{
  "n_layer": 15,
  "positions": "learned",
  "qk_norm": false,
  "beta1": 0.95,
  "doc_mask": true
}
Each number is 128 + 24 x the weight over the matrix's rms, rounded and kept within 0 to 255. Layers, rows and columns count from 0. Numbers have three digits each.

# layer 7 attention output (transposed), 512x384, rms 0.024, rows 468-511, columns 144-191
137141110153156113109020115117126118130132160137128125157097137089140121145162103153116126136136161113102144174160148150144131101116099088141130
182139158132159114099126140138152100147119114118127153156128075140121140088154102140131154133112113123095135150110101154155188122094086140105133
143106160094141047123119114157138124127152102102170139131172123107093088106093112122123159122123121136132167103105144136148081132153159166126126
081102091108148111150058139121136140046163103130141100160101151112113120144147114143137164123140134080144108132069174145160114104127148101112091
121084113163118088110151110111142133112118108150127157156127106095120140127117096136134151119105089186142148152181171132120138096164157164098101
135090124113135127136126119123160087127128147122148124155114113152154151148150103116127128161107088140113110064126130082134072069184120123099116
061118104103084134127112142127135124147087138101116135100135119228154137142131118139134142099108090167155147182135085104168139166102111154123122
139160130119117104138178128123183122123120122134091152123103162072173118134140145112139160109101151171147104148136093095104125112154137143099141
132127149137176147147111109104156149081101112122138071148112136141094155138136147102110152094116112128124117069109170139113120137133137142110142
144119188108158168116117136119163105167106131090096171129110192108160083147114138125166093156104148143112144121113132146161119121140086142115147
131108129129124140132143137149114121158111112132115156112132135170087133107124137138141148109142177152121141105092106138065118157144112138117109
057103116118115119128140149133120153114141115117136140116103161147151106120134118145128111187231157186130121113164093136095136093119090126122112
086099135121150121132080141115130135096118128145088117130107128105142110155119128111116187121155161121167151141090167115156113148134120147141134
158139126122153112109120139092162149108125091130089115132130170075106101135122146132111139153146128127145168128094195129175090168146142132131108
049151106164113130139070145100126141102137128121105168130146155168106134157155126155142113156136140160150091118118148092175073131118120112132118
127122104141117132086020098135130081158117131182144171168141114105111153117119094115115133165123100147087112161120136086158143078174110124107140
136144124142118165123118124154097126128105129175115125109133126158097163122123129121108098098101126096104093170102112125167067187116140112139131
090090107149120166115110190145092151101146165160114168161107126135137137155145149119150115130116171129152135152098095143141105124114153150147087
106108126180138155140182127091098175115130150156140128099156094156120162102127146118114137115167152115148138127174134150112158144097139126129105
209103116178106134127076128101104148150098127136169129104120135051159146167124121136134116111122127161140170185145139127097195126134148159132111
097107066116124084142068082125144101113157122110181158144172102146136114130165111143134130153138105181156139171105119144094110116154127149113082
112086131154105153127135084097180129158148144136126127123148114107098138132147146155121116148167149176143180158155068075118115143095182107148134
118109133158106133142161134119127084124071128110137160141152139192135115150145125090134166119088112122132118125133140152115125167152065172129124
099177072126092148140135147136167128166179157112124119130089148137096127120144104145105166175126144160111089120127117127084188102145095148087077
130186107106105166102132105145138126114154131164153134100134127136123103102132108111113144157114099168143150134147149102141172141167104161129151
150094134133144117129097127147125140119116097137146084095165138068101159118105150180135101108110118070136132130116147121101106134148153098145161
026117099106144133108077107127105164144147116124165120156150087203132101123125083180130131151146121142126117144131108106141140131124097128138125
043130079122139164115110140092095155133146121161120132133098100215123090083137114174141133136130139152114108141140121150153177139092109127159140
200079131089148145132152028136172123113129144176167165161127099014119136137117130086121090138122137095082145108153118160128160077125088117119139
113138123133122146121116129110120120142146122128084142136093107184131139165148132177146148146097145152116114132143062113110146113143126115099111
145112102113116127122210107090172136133103101132128153147121129156096107136116086159104168169124100135140097119130130134103108115150083147108078
118114119058098147113131157123088164127084149120120160149185103211107132124126114103121132170143143116121117144145062162130140073082078170144104
095132150128106118133090148133094194166106121128075139154107118114117136124138155128192077104091145138122092136151094127143101109155108132119139
089153106136142205105118108141104144125128106154148135116131097192112137096135124156097165106115166118142118163103090163108076145120137104146153
111117146103129161126195151119091132147124134132126140149106105235108116151118131136143116125104113173131110109130023147126132146095124119109100
117091129104141170141156120145128144100128127147110146118118134114126153121111186086123147093114155119134153117129048159115131142120188122081109
095151126105135128146127154120123136126168144168119141144088162139113132114145129142128130165110126123134103123159093109177157109139129146100170
171105085119132142138078103168120151146092128128141197086153164082144116113120126113146112155153152114123120158098175106129097118148108151152117
147071092110126114145189142111117125108101110116133135154122082101144146176111123156159116102161124113151124169126086140142140117074188087082102
198150157130128100103094136159123095118085149153120129123162146020140132123122156108119145112151135096119126125097215106166124132164112124117110
112129129127119072137133084150132144108133115097175106121114143111114107093116092133132149112079123094114076164124174108106124076149133152060141
056122094146125158094064159118084127105129127136088128120108135177167124138122127180128151126162109155115121141109101139160117125123092076151143
171080113116102114127236112177141093145081080131150109109129153072159100117102166141140131096155121176160161138110128149109098158176159130145129
172114121104112128118138141140105085124092115111152119125170168065143111164129142122116109078123112127138143147105174145166082098144137123125152
# layer 7 attention value, 512x384, rms 0.0248, rows 469-511, columns 144-191
110130117140109123112143106102100158125125111115143095135098148127117084176124180112093123133126101122130157116202115090118151087142130145118171
132081154130097167082106147132108163111110123125092101110091115110137171154116118144140110089156124132134122171153122093122116134139102104109175
155119151121136121135131149093126131205085169150160125135109143124139096101134163129148130176150109133127108089203122133148119129108106159113093
137160153161124127079099126168119135146131156093088148079149104130094171123101129128105088146144151087092116115112111084159094109123135121143154
130146118165163143127133103123102159064132124151109127119081093113132091071064138137149118124168148118115109132106132148168122125102102127117116
156106164167143108128137108115095131123155138151122092144123123109072143150163111099123129125119117101120135137117128133116112133152142089161142
133091148129138150135132085167115133096110107160111123176162099154106190134111151113116119110139148127140117147121167154132125127097139109113129
111128123136091136087116141137132134159108151141064171156101097133121067103143092136155136122139135129110153130135104118133145137124110142114141
127131107136099121098154047127113137115131151181116149121173110120069157139085136127129177108118127109132130089118143092121126118121169126107140
132126157157144129128107130111167089103113118141137118117162100111168120106152113136159136140156124111149130116178118097196122137125119126153153
170116162099182116171125069151105126157132148120125088180144110117167170117157167110105133116087134120136112124113137117142144143111161147158089
173130151149122131146117166158144148152123176107127131118106133124140178124128158117161137138155106144098140084158112156115134124114111124123122
144079152090130121130147143132127117146127142144117130170098076126101154105120141162127147126158119139119119119165134172109160134143079119108126
161133123152145137143154106121119090148153109174158121093165107122135126054124127134126102130109180117144107131134121145130137133117079128116119
109166169174111137130163087080154092127079116125110161090128075135149055173131117145102117127106192134082113086127128088150123116116128181125159
104107142138159098111143155084151080155129134105156125122113143119130080169150098113186158125133085144151135130088126135101154140101108167138183
153114143095127110177107109139083130150119116128134143078190164137150162160178146115113129142148143131145127084143129131142143103121151099163124
157133151123091127092117118147131126151164112093106115111130166147156109148160128145119129152111125142121146117096111147123153123153089127127135
086175138100160112143134135183151098110146093135112117097123166142149215117148173089097136129148124137091120122121120131124124129114185132126127
142042136152116140074133142122070109147112088141122102118195125130117137093173172130102102149129162115093088122156113091144130114119154123148109
139123113078171130094100186150078114099125149110110108166111129131147171114168128118138118113094163125140090124075128170115098138152098135129137
140147133151129137138136105126121166107140147120074097130140061117132115081132131127163086133112107137068115096105118093121129099126100113142100
138127187161149125091117142117139104123073121151099138128175112132203104111159154125108089112128175117093138119110111116167148137098086133166171
107095133137118124087138137127105104105081167087065106172150106135136115142163130143123119109135185140059097130091121144121153119131138104140133
124126140146085134097111173096143125142158097170143129134096132126109115169187103126179113082169127119132168123115088134155100130128127102176104
162138152179124110099109156100094114141151159139098114045133175114113085132189148121134085141137148118089130106095133113134104102138168117151131
145124167124153088119118128124153095146129172129177114113130140128136092128135187152081141149167133123103117137107155110105121110130109111141102
084126160149117135137113206112101141124109182069107105130134162126076123126138141141121124138176087126137133112095136110100109156124172177123112
144137103131133110082124114176123164132135114151121155084167125122143100165100098128099118125132138116099161153141136156143107119114157134155162
142139169146107126105119145169130095162126134131124120131171066134133125063129172141133040109160166129096112120084133081107133129103081145108163
146087125168113127181125129097149137118171110147153147051092156126159151134155113115079103125083125092110085127143158110097108132160150114123134
148113096153134127136144136093147106083179140153159132102141115138126168194108055069120183149117105119147131120123149130156081138120184122170174
131097117110124106159120148082140109175113124124128129128112121139177049116124163120144101158139102143107119126129154143121151121128107154182087
171142095122139147161120135150153118068116109162102133090128134103131123137116091115108127167166131111102102140162167098167132138157123154112164
133093104107145111147094166140143157126113127134153117123082153132090131151108087127158167127175057132142134136153140129171120159123137164182148
119089157138104120149136089117121135084087147102083140126149104122131148143123138137093142130117130137127150109152138170139139120109114169158110
094144157110138121129142123066122070125151141116147085122144126123141116071150116113113141115140167136104076106110118117123121144121149088155106
136166115126134119141093170073117105145156136126151099110088150137087145112133124122118122200154067116172130153135119166147096129121094124142132
080105143120103141118140143126166131167111141113156148115105110140108091108111139132141124128130109139162200124142125147065173130102091129128134
123167117168116140109114111119129141132107095176091143122148092140159128140090105146127134160151106132108147145129121111159074156118113116159174
157139167149126111168144101140192103135122091149180115098133133121104080107129148119116100116102098113123174090166140121128154137106136170089086
115137153070179111108103145100120116114118155118155085151125131109056164153090108111136111111194119104174137140111137145137115148102164131145125
121121153113100125134127103114149104134121116174129123154175093140104110111139107110163121187145083123137118132159106111103147148114148162107110
# layer 7 MLP up, 1536x384, rms 0.0307, rows 0-97, columns 144-191
095147134134075111125163125153119182117117102133129097108109136150113102123107081135137117121159151141152109118140132120153122118116196172104143
141137095090112122122157137155115126135116145068126162088162144138131090066096100130188100122155098090103120131117108124105114141086112150145139
133158131100145103131130113147113125079150129124101146115118159111138093122141151124156174128166114144159119114115131136112142126113089108144139
110120131075078125087102112135106097163096173128138149104121152141093137117151102147132132101136183151141128142097104128075137148138132145150112
140064127115168138110146142125106121126180167107085133084148112155109132100148092122147160085164161158092139161167120131128103095130101110153139
075149124150137131125148137143165126132171127108093137125152144146129096134149115145163160131130114144127132136119148117112150079136146150146175
143107126128143125094146118129130168124166086193122145144144095104107108081153053149143150110166162154087103155148115126146122142167124162119144
130135102118084118151153146097133119162129141135138111112142135125135140123139154126103131145146119119140119115147100167126151091114137119104131
108161108135116140116144138143091114116096104123126111104127113122104133097138106094092085118116135106145129142092149094083146132141116148126123
166109150090139127120147096170117084146112112135107125139116165150153139123130113129119152115116107104103121155135159116110135100118131133134176
153126159106123161160169137139115143146188111108129102137126187116107085115117150117113147159145124122180110122166108137148116131118156143102127
097111096130134151155156161126130108172127141130167115091170127139105092108092106171146104089168168135078162111087133173094099143119125115149147
147155107110100135110121155133147155175138118148170107125161162144131097146091087136101116096163171163098134150133111124133108121110152166083143
110132163127110115162126146169115142108133113180149096149124181130122107146152104167144092157137163107133138124084122096133113112113158097122171
137135166093072155160149127221152122145165100175087138128122155158146179146099116119139140130123129138121112121171128133137075131103112179124134
099100122154131188138147074159114093140183084151137121139145141139108085096149136167098154135166125153129130124152124133142107139141151126126155
119170082120128080154129105135081135088155111147139101112122117124093091140152155148153135107167155145123127127115126122130113111154116090155163
103158127112119112114109145107143132128129117141130093119107099122104085105151145143133114099121123118143117113138118133146159114146095134097121
109164180100108126089139106121144145165111105150114148109126140157139136145113052115079121149170126105166144164096082083142207100091132145139152
117144156130142146130161097158118102147117129094107183110097120138121108082111142182153148095118130127125144153104117115131137093140097097142110
129134158089104165132119107162142099154142136127108152099088152158107130079106135212145130076156093126126194183098116110106121080128086091159122
154118121179147146150159136140147118093153104089096157157126129124129120109097126115146128121122132118122115115155118115147161121128133081148145
135141130138108130106138112110098115152106122138115158153116120143101153102121123158159133105143097082122123115104125112079130099145137146134152
125154129133133172174149142164101091143160093111125113129114103140133103133119122123119141100151142144121107118115143099126124098154159120131162
080196116120140128137147134135109145100122130088165149114157125119122148120103131149131165110164110147125140137112156148122163085129151158163140
083125113121088119145112114111119126143097108124130117130138127118102110110117107126074108126172105138165135105115114130107143128113114138139125
152112138151119153175165141148118088136136138173122146149140133145128132129112108129135152107139097097127133142112125178075171124104153123104100
123120136139123131151156145136085139151130115133117146121118131147150149102138161135176165119158128088156139152141115141146134138116124106142131
122117131133067117144124153112116151112110110147099138101178107161132129167082153128118113123166144143085131128110129123119149099119133122080143
109144110135123128115136146135136107162124097122163120152095115142104105118112121133111093136150119142148138132125154131165124104119131118117103
106083131101145149175160159133141147112130131147114156164172101138145110142130115135143106146139134106068104095106162133078099128107143093126157
088138126122068133150126151107141112130131118135165138112121124156102144129104144126101147149141111106179142138120119172113152121125144097128163
149091146133139124129129151155156147080130136088128152112122112148108068076174144156132122082179136148101101160127114101088143111134140154140121
113126120135107121138122127106134137156126129129139107118139129144111103108154112194133097119181182103127148159109143129120162135084124120103125
083120137141120182155151117125103142180154132119147132147102138156080145087086134140137136125149098127111110112104113130159135114143103140134118
132131114131145139135131103101105121066090093094149108110158133129132108104125123163061131114144143121128108128115120147113171155144140101085148
147124125135110133136089109115113125137194142116124136143080135138110082118114173198162115129174142091095156160095118158119197136074098146131111
119128137123119138149126122138163159138127138156103155153171143125140099119120089122143166072123138076109129173148104117116111111100126145142128
120112114161115156179170143148117095160097098149166180190102137135126125128120117143125134147121110128110120103135134165120162128135137115180153
121105127128097155104167152166127136150098102146144109138171125123121123135133093114087184160131172136119111151151118099099120093118120115068115
141113151121148140104130090104122118105125136128135098153152083100130104137096109155120111159184129102148127157141138147122116126117104137086131
132118106164136109153127125129127104165116115129119145133131107141144149144153109144165116106167109108138112126152154112115167086129143102159111
102173109091085130141117143143130098115112092150114126095154104137102128083103133162132150115106115070111176219114134099093141071150118107157156
104154175124117133147129109123148151103134163177116175083128142159080155156177107141132116125140087131133108125074119118111150122121097113124128
110094148124119115121105124148148080132153131148128181089148144106130129146131155151138107126133135155136118098119084120181090135121179119083172
096155153136129162175106140085098154121085137090128122114125165172139086156123146138147124123190139107132117128094152131127125128126128105147099
137144114144160135097157108173102078143139161112106164118137112122131141169092110113134151108121115149099139114122124132149124097169143122151151
145102108115116140117113134124123160152119113141102113115142149096155120134157107113123126117119153138123136131142120158135126103106131131116119
112179167115132146069127096123147084165137104109134133131152177165117118127090103172155121105147148118108126171151105085136130127085165129146150
124114126111108146141159147116125136135147091141147122144153110133150115093127124123078155121118134086093140152180122114115133055123134132137158
171107136104133126097178137133141146122114096130137056123130132086126144128074131107134128082152145082150130128096119131105118122122198140081143
112160129156156170156127091161128140103173115125166176166122142139062093144134137134078183128145106154096103118144123143135100137107166105100151
149129177126115148115155133135086148128126121133140137119100191122124116094145116163153141127152127151121153121121114117149085119125133143164096
114144128064111141099125126099098173109120079132149151122139106196105118109106116128125119076134126104107073141147128119095179116124093112127134
144107125098160157134150142191085141134135147158146153145142169133088091087115082142105158131136129149151126171155125135126109089105133111136117
129099180144171148154156092133123106175090146152141138151109147123141116103144096165145144111153104104113094125141150157110118133116142167112109
082106103155080129157143155107117101142079129129139108142165112147127162122125111187089094111168194121121129121118115153170150096133123108104194
145173127094092104146112128137086134118134106122099142102129144122129134178158106121115123099152145107141170136137137140117138120128118150140138
116121158094103125170131139137095104109152110140133114134163080143136195112090159132078115088149158081103135101100107146130163096110141207110131
103124102128080125124137149107115152120094172106201112081112139136120133104148090148136134108182133095078161167127104148154111112125140133115120
166116119169134143125168146129124100103117112107130139094177127145117100120116093129098101125154149108125139142091110136112169128128096107143154
121116102133128120112135133111134135151118126114154113126132104127117126113124124131133121065143097138127135163124127156147098117146090142130120
101110102160135170138134136180136139130136122099132114130110137139108084080128128140126098134135155107128121143094115139152124139134153151106121
181133109130151116126154125120133128104131117141085106107170142138086112100152150125137132113131117134133125140186082122139123138132157127117157
117127137117101135150134146136135140095147115146182155145094157157115105178130127120155121149130117072060098142140133075139115132144163115109145
112170145120127115133145112122118146135125202093123109126129102122054081135141106115140131122159100111126091145096089143113130121100161118125126
092122112071111142114133107116101154107154093132116157142133157163163151136086117155110129142131167111132152132128110119119149121140195122138121
132148176109117147152175093154134089137099126090116177077086129154129121058071158204168159091121119132119166163121137087122138101153099087155102
126104133128112133090104109105110116107123143131150115142139127119137149127119097104120143120117170099115114120079110145087151093093136131094131
179146127139106136175121151127147120089153097131137147190138084124168114164148091128154122101120153098127134130138112156145140138116163123115088
136153161131130155165141113109158140133173154094154183113143190143143122130116107117102132153114136124101090137092108131135117123085140148090136
124132147154153130107125140111113123108172132128115138108112181136132152123080129177131192148106145127132132133141131126114146103085148138113152
122106099146141142105123143183144119153136099129143116120168143163065136099149119120130127118133124134118139120105114153139145129132150154123125
128136144173154137120110135174120137161100112174120136134103145138079173138116118122132131138131149128157100116054119093097156125125095129119105
122125099117142107093118097124135166078119106130101115102121130124116123122138150134133184142139121127157123129174125173078159137138100150087106
112109120106137139150141146097143139138109111181092169115153124149169143116133108124109135106137145119095114117128113119087164094126162103136138
110151121117129122146145090153092123109121132147107145125123146129179163102118103138156099109169121104108153137121122121139122101122161086148162
126161121133082109132141103113144125117131173110107145099136115123127124139116152133094155137180160101141108135125122101124151116147133118131127
156169126101114120115132137129091165130130160136159128139183087128081093152168068120126098142144163134118080127109102129124119130103136124155103
154151131102140108069143147120116129157098107147117141123137106114054126121069136102130136109165144122144110118155095059117130117116106163119125
139164139068148172137139120096132154134129090143154152107119120141137135124134093179135152112154136133082129119147108126111110089096148147151132
112066139143112115138146101116138140103191160116159090096110170125125094136090110135098107118111180121067141143140108095107127138126158120128164
142201137214122101170142081163134199158127119119123160112099134128126062114103129112131120094116143120116073129113095074123148091145100152134133
147122119154115152112111084117110122125151110112176085109099112170128119105155140124115129082141110084110121090142102157111127120115162129156123
147154141122127124143122136146122142129137159095126095127130126137151091132072109167142155125167146079129127144129144157156138129129118093112148
124138123152103139136159114123116132098107106109108125143139101148164144143142136123118149101146132088130098154158134155141151098129163123129172
115160148101152125202119073138146131149128123143186115138083182110113128113161135149128142160151160125116079145124119121181115139115100132143099
088086111121136114141113089110068112118124121135151154148133133145073119052146144150173123147176102131109111106146162135151131128117098130103133
081127109139144115163101126123123144124105145117148037139138138185127135151138128095114111160138131173095102133127141136119126134155130130119135
107113120136135168145204102125112092121172115125133124141136144144131137086124117118118154125145108116120145133088140102132126099109122113108129
128148165067138132138133168141135131120109120143110144126169121148129132157119109152141106115128101126114093131119088115132134138134150134131169
146133113117149131100145131155120089096127102154124116126186133135106086091109151119136124151145165123125087155130129144083170140146133125119150
150161163126140126150178119135088108126099100112141131118145139160112112095110120130117131102110121127142144124119123138108150137151140129110119
157165126116099137132135108080103141117143155155147101100084108122092131100163151117143151112129135086140079130087077141133080108162154125138123
162155143101105131144103107140107163119153127139126165087138177150135163128154139102096146165125166094146137106158101099132142121108138119114150
151131172091114137120140120110066108115155148104156113078126133127138102136081082119102139104123157119134109154130129133111104122122133143141123
156164125107098131158162120127114141169150082102116142166116125107135160108101125112120177099126149110150106163086135089116125136113183115126160
129125133140115146102118100111137130151097129125126142121127137153133130125159084130149095093138143115139122124132107131156169105111140128140150
# layer 7 MLP down (transposed), 1536x384, rms 0.0281, rows 0-96, columns 144-191
137118134119127095122117100113130136136134154165140138121136057141159149144133135148056147107106168104138094110106124130116120191098104186137125
138059164127093101128126118150161143152140097156087100118132170135125141148166152157154146140095137127102163096197129126130108122136073099133088
107140106109107152129113135156151117104136123102086126111095152115120168197113142123132126159133119160115126133146097129135145110180133122112145
119141184127113073077158193125125100151165116100153174117109131145160147135147130062085152140154103142144132179144145088117147099140114168116092
126134134105137125150086141148121098121083125179111128175179139114117137148137127113157136157108154151139094105090124108135116150134165121122115
150123154134125105118093107126128146134131129131134119169119129125120121129153151114093151120135118141101138152125135174101142130107102080165087
094170141099118123152155125123119100137130130093154128156143126135136123137122144104141131127122167159117127138138157119143137154115115134112133
143132141144127148125104119148089185090138141128124109128133122135146146130135114113165111143102118147113119121145145130146147127134126095103143
129143139146095108104115159131126106142157131097130142158130117084140104168135157108160107130105162161137147141104138089132145165131161150095123
092146085166124119152119155102125155114153153109130117122131115128105126138107141109132108150146125150131152098102132135125134148129143120137090
131116090151143084107085104121146119099083121095114136141138112095121126139083145148160110095127119157104132131117123125110141128114121138106143
140130116107143143138156113082135106114111120106104133159093108123138143139115103148128139130100111146122098116158156161147132162104119139078119
109143144148103111128116130165103134142082131121142103134163111109090155135145145131094127130121120122156134141118123127123119115152150096150111
095133109127123119149079121089095144091083074075104131136174111139134126108103096123141142136116140139109143118145148162142122114127130147125099
105139166138137133101134167204110155119083095128147145125123124111130125120146150125137166138130130091131145133146170140103134172146134109118134
118116144134148129109098132160116139114110146158135089123071109122132142137151123116135129094160119158132158081111139156127099114131094109171115
146124087146123092154118149132098155091121198104111116145133109147102141136111150107134165136139139137154105132118119139101084118132146078152100
124122125145088146148139130138105179096140133126118136134139108149135137116115106103145143109151128164116161108088143154139144125184153094095139
162148101107119138132152118175097179110078156138082116159124170108107128110116165162065150133103109116170157138093108121130104125139106113122094
121118135125126145122137119140128114131138121130136144131130132140133126119135121193121146108138140121128160136124123129136131119134128121126124
117113127127125135121133129138131109122129122123119137137121115123144127124140127173123147115119129126119165129119129127133127129127119127127129
136156128150104084124106130155093101117108137180076115108127125144157148120122128148080111127147141180117107147106155108172101140103137140123151
124136124127118132131139134146132123125117132137127140141143132117148112145134132149133143124133124114145138127111137123121106103112121135069117
130150111078113124100126117120131159095126140143154116143111160145147146121121119185107137132116130122097142115120138112099137119107111159120106
181113132118147144121104100155142118143141159120156145105101161154127105113173080151124112165092131091146164114102115087107107119145111170154155
165112134164070139161146109126135140148183122140149135114128100124114100152139143112110161152139155168055101174121160095163155128153128105076147
132114152121128105148143095104120137144153119132155163169124124132144128113126100103142123150116121145093116124168127083129171115121093083100127
109155128099114117123114141107100120112118140138142123131117092125079105117157127139108082138126132131125105080119105103108111139128143132142117
115191151152123120114142120160152095077157129105112113189088167107112114124133116124142136137140157145142122129132100117143138130136117101130153
112127145136127118132092114135121149106119149178169130071124098135101138126137124131122132121127158144081133142121141118097137164116187143116143
130154085185132117095130098135119094104146129108155081132114158134140127115125125135174079158096087116131175156113137150151128116090113159140131
147119168159140152133147139117159145132119128127110120128130093098125112110149131123087155113148108154116103125126147078134089129121158115163112
133107158120160163103147107124093104130155108147110097127091153132117145117148147100103145133096168136150116169086172144138124100163126129111123
117123152117126145117140127158138093104118123155120152136115122110128145132124117115119139127075107147122095107140133124133107111147157139136114
122109137074104128151127112121108130145125114116135085148138147135175117092191134157163126133143155135112122127115163133123122130097102118138158
133150122155078114154127146107101112155115164147133166133122130153140160165096118106171140143125144150151173133116112127090107136078119125155073
152128133135176144123152128139138103113186152152165110123125162148172137107112126087146083139103105124136151135127108142145118131147174145153086
082107106171111081110139138130140170122159125171136104172098135157121124125171142111096114126152126137123135116120144156136109127099104146175117
131136114176172138140126159101094104122127130128129133147140131131169132123129148102150116084152154118099133171119126131156110125155154153119157
153169117089097108149133142087148114118139121119150114137140122108105112138116127101089129119135127142106161156142119154141145093167119112132142
103136123092115138181145109078094181148121093126119114103167129142124159140137081160150114168117149153108127148133172138140105134116135118088062
090124108162112139160123094108199148096105156127135110128129141086115089135133128181118118144095110149124160173134139093125130140143109132068077
114128142130099154082102108186133144133118107135115128147098098124127123106145140167136144142118158170108116116115143119150137137151137124117133
119144105143118172137131143109146115196141116159134130115074135198098184125130149126153120111128129110116154130120143145161117144149116145177105
144146111128176134167152124112115146098105138109137068166116126177110108085123091139116175140136124096124143133107165131087193138132087146175082
186131120136159125164170122131096101173129128085135144124131107114120162119089105151122106117115105155133133114145125144199134130061128155142140
120128142080113118152140114099091151124119136149142157134142140158112135135156148158105137138123109092124135123127131127127164130101134165102135
141147150131124146153130122134118157095076156126142099112113117124128109116091113082132121136104147132098110133152106105098120119124165117101167
161114091148147102147114163149135130126124141105130136110153095102140150124099123141130131074113169143120141199158120132123122151105098127124127
097141112110126110129095146145133127125042108135141114159085121177107134122144108128132092084120114155162097155171118126124122144177126131122131
091163118132119150111084141127106120131161162149130133127096150164112099111174125158138135142108128128105107116086136145145162126151066157105139
150104132099096145132107142120154132135146122139100099122160121118107084150137137148127117132094098105145151128108122151120138156090107142126123
125132106151132101105128140140141124145130073111122108130116091147160128093117105152132154118077123130123103134132113106107126092164148168107151
108139104167120113153108110101069103131145129115142125095122139172141163089145142099120129148103127126114153128131156122116133107125156122150141
132073141182103121122114086125141115143179106096136159096107116094096121139114124101116126139140133162153174104139154132134124089106112123108154
143096134102169086079121139132131091107135166105085143089082119150138148130123140094131095119093124151104088105117114084141126142089118093125161
171173127125138143130128117145166135129122111134152141150133151107127114115175160114100162109115090144136122091118149108138108136158122154133103
144093132079142147074127146138158107109105120119114160169134111153133097099143088145133108125136163155113148160077134163151121135125132176113160
142140127144167112148154127124100133163121133144134185121104145125133071161114073104105155150143068144076115119124127095096172173170158188182113
157153072129134102125181155112177153139161155134097127165097110081176146130075123099182132137147132106097116150077084121143139152093156128082139
145137103140127137147103109086125122099139147117130091161146171145109134147134127118147142147110127103146108114093183140120135178185183145117132
135113120121133152122106125137108119101109176121142087160126115134149136152126145104120119149129113129115122106093140152126138139115126131092161
122136137165127102148107116082140098123116120103098124118135128098105148154112139078109090104077117125103149102151173134098156127082121135163145
134114169124109120109111115124056110126127124125142104137112124156129120141085130111135089127102127109139115123074137132127144142126153145134133
116152122134144101129124132135119067125136104094183128156122148159162121159180175137143136119103095144121134153118116108091147123158151099104142
095122131168157107114090147142108131088139144094148159158135101136111132115145134136146139117130179164076111129097146165116081120143126094133122
166137090147156116128093138127143145139118074156130132087085132117153101123156130113122129102128102111123120113150110112137126093111130147133122
116119134130119138123133125131125112130135117134137147127135127135137124113130122197123139105133141119129163134125115125144122120121137125124130
100155130132181160115106120112138145148140172118097115155117103180119124100098110116143141151113132119133099167111131171142090112127131129159113
146149145087148119096115129137142150173117124135127152093120149111153145098125111125084136143121109118150093122164112137143111138095102163156164
140128122073120140161146158108137133134122143161101148102129092145115136142126082125175121115116121163130159117105116148125141120125154101143110
175100154113111155139110097124113148139109143102123120125124155110098132127093153142126117135144113134129113078131103115145114117116169102143111
119129103123144144149098112121118157115126166138155097155150138086120146163141124113138116112097106137143121097116159112134111143136123147154120
147125107101084085158112086144138135124104153130112117117121099112110122126141132094113151106118124175138135125169135131127146144160114160146129
145145158128146096118131190153146119123132111128134121118118110130162123152150127113128105114162098124123118151129136157108110111149112165152164
095126159154084163087134107096093114138187126107110123119217120088058102110136147127131130114166132132085152158104142085123146097114125101088129
119088139140147101104099104118151137148096144142108106122113139145131166161141136103133102117105089155111118114103119094136131144152137161130142
134116102147172099109097119120124160078092155124112081138152121153113124130100128120104138125124137144164148137134141189130134135128153121127165
136134130121132104146101160133139111125134125142113124147122101132156104123118182144115152157146116130074135130120121141149139130103138117116161
155117130090079120111108113149115127165132134173099162110162148130095138087105147124170103152151096123146165176115149076142112148114165169161082
148145098102150122132145147089171120082097159098123139153117141158106089128092077110122158156178156139173111101179130130144144109116142118045155
099146119117160116158134148127130170107124134176067101137090144102149075095139133095164115151096165139146108136126132129119106142136141116092127
184124136144187098123123085138135176097096125149109139221155144116108147097187158128111125130108129175152109103101126103167143088158066144106175
113144094138106142156111164132113112109107158107113140137144147127189144171156125098117084120106122163149077122108146142170106164092128111088121
076132121118134135126081119153100105141132117133153153125146133161142119149123143121151100120110121117145130139084092134156103113115165148101153
126165134129106106143099153115138106105091154146118099154126116118148144118126126140150129137150102160131118091124140091114133146159142158139094
141158125148149123111105169109089058123089149170110103103104117095122137142125130150110125143134096127149126097082131131177205155114117158177126
144129121121118104116135065100168119147135105144135139150110115136128138133122113127136160150122132114126079146140162118167117106165082146074139
147123150126122145093143124145143127133131099124117178117119110099129127095120137169137148102138132087150139127131118123140127128093130122117124
132099132112154090091121153075139158141143131128108119139158086116104100128149173151162157130144135150085140120151108136114130122135152157142116
079125098116138109159151099119135130145132149127099165103116098076111165112118172125121109083123144176105147145152134129089117128151127112120109
129141114169145110105153103137125136126152120103128137164146092142117107087052117098123098103128174119134115156141159113135144100137139162151154
121114136153134120128150119095126128154145144144138118125094141153119159140108141102170164112126096120134166152116142146157128095149099131159118
119114131132150098097141145154146135078092117147125139147134109092219147151141119137134107128159158143108090114119157127176134134143177126104132
131133108130105117121132083132158141151136193121114076128133110185142101110104159113135129149177118112124129145139162120118141110113120115153114
143116133131120127099153136125163130128164140144113122137149124120128171132104080107137127118092113137129148154082140145135110131128127111161137
136131116128100145139144116079139095106136121129123157159120143143097134124122143112137106144148129130090125118148155159128129118107122092108120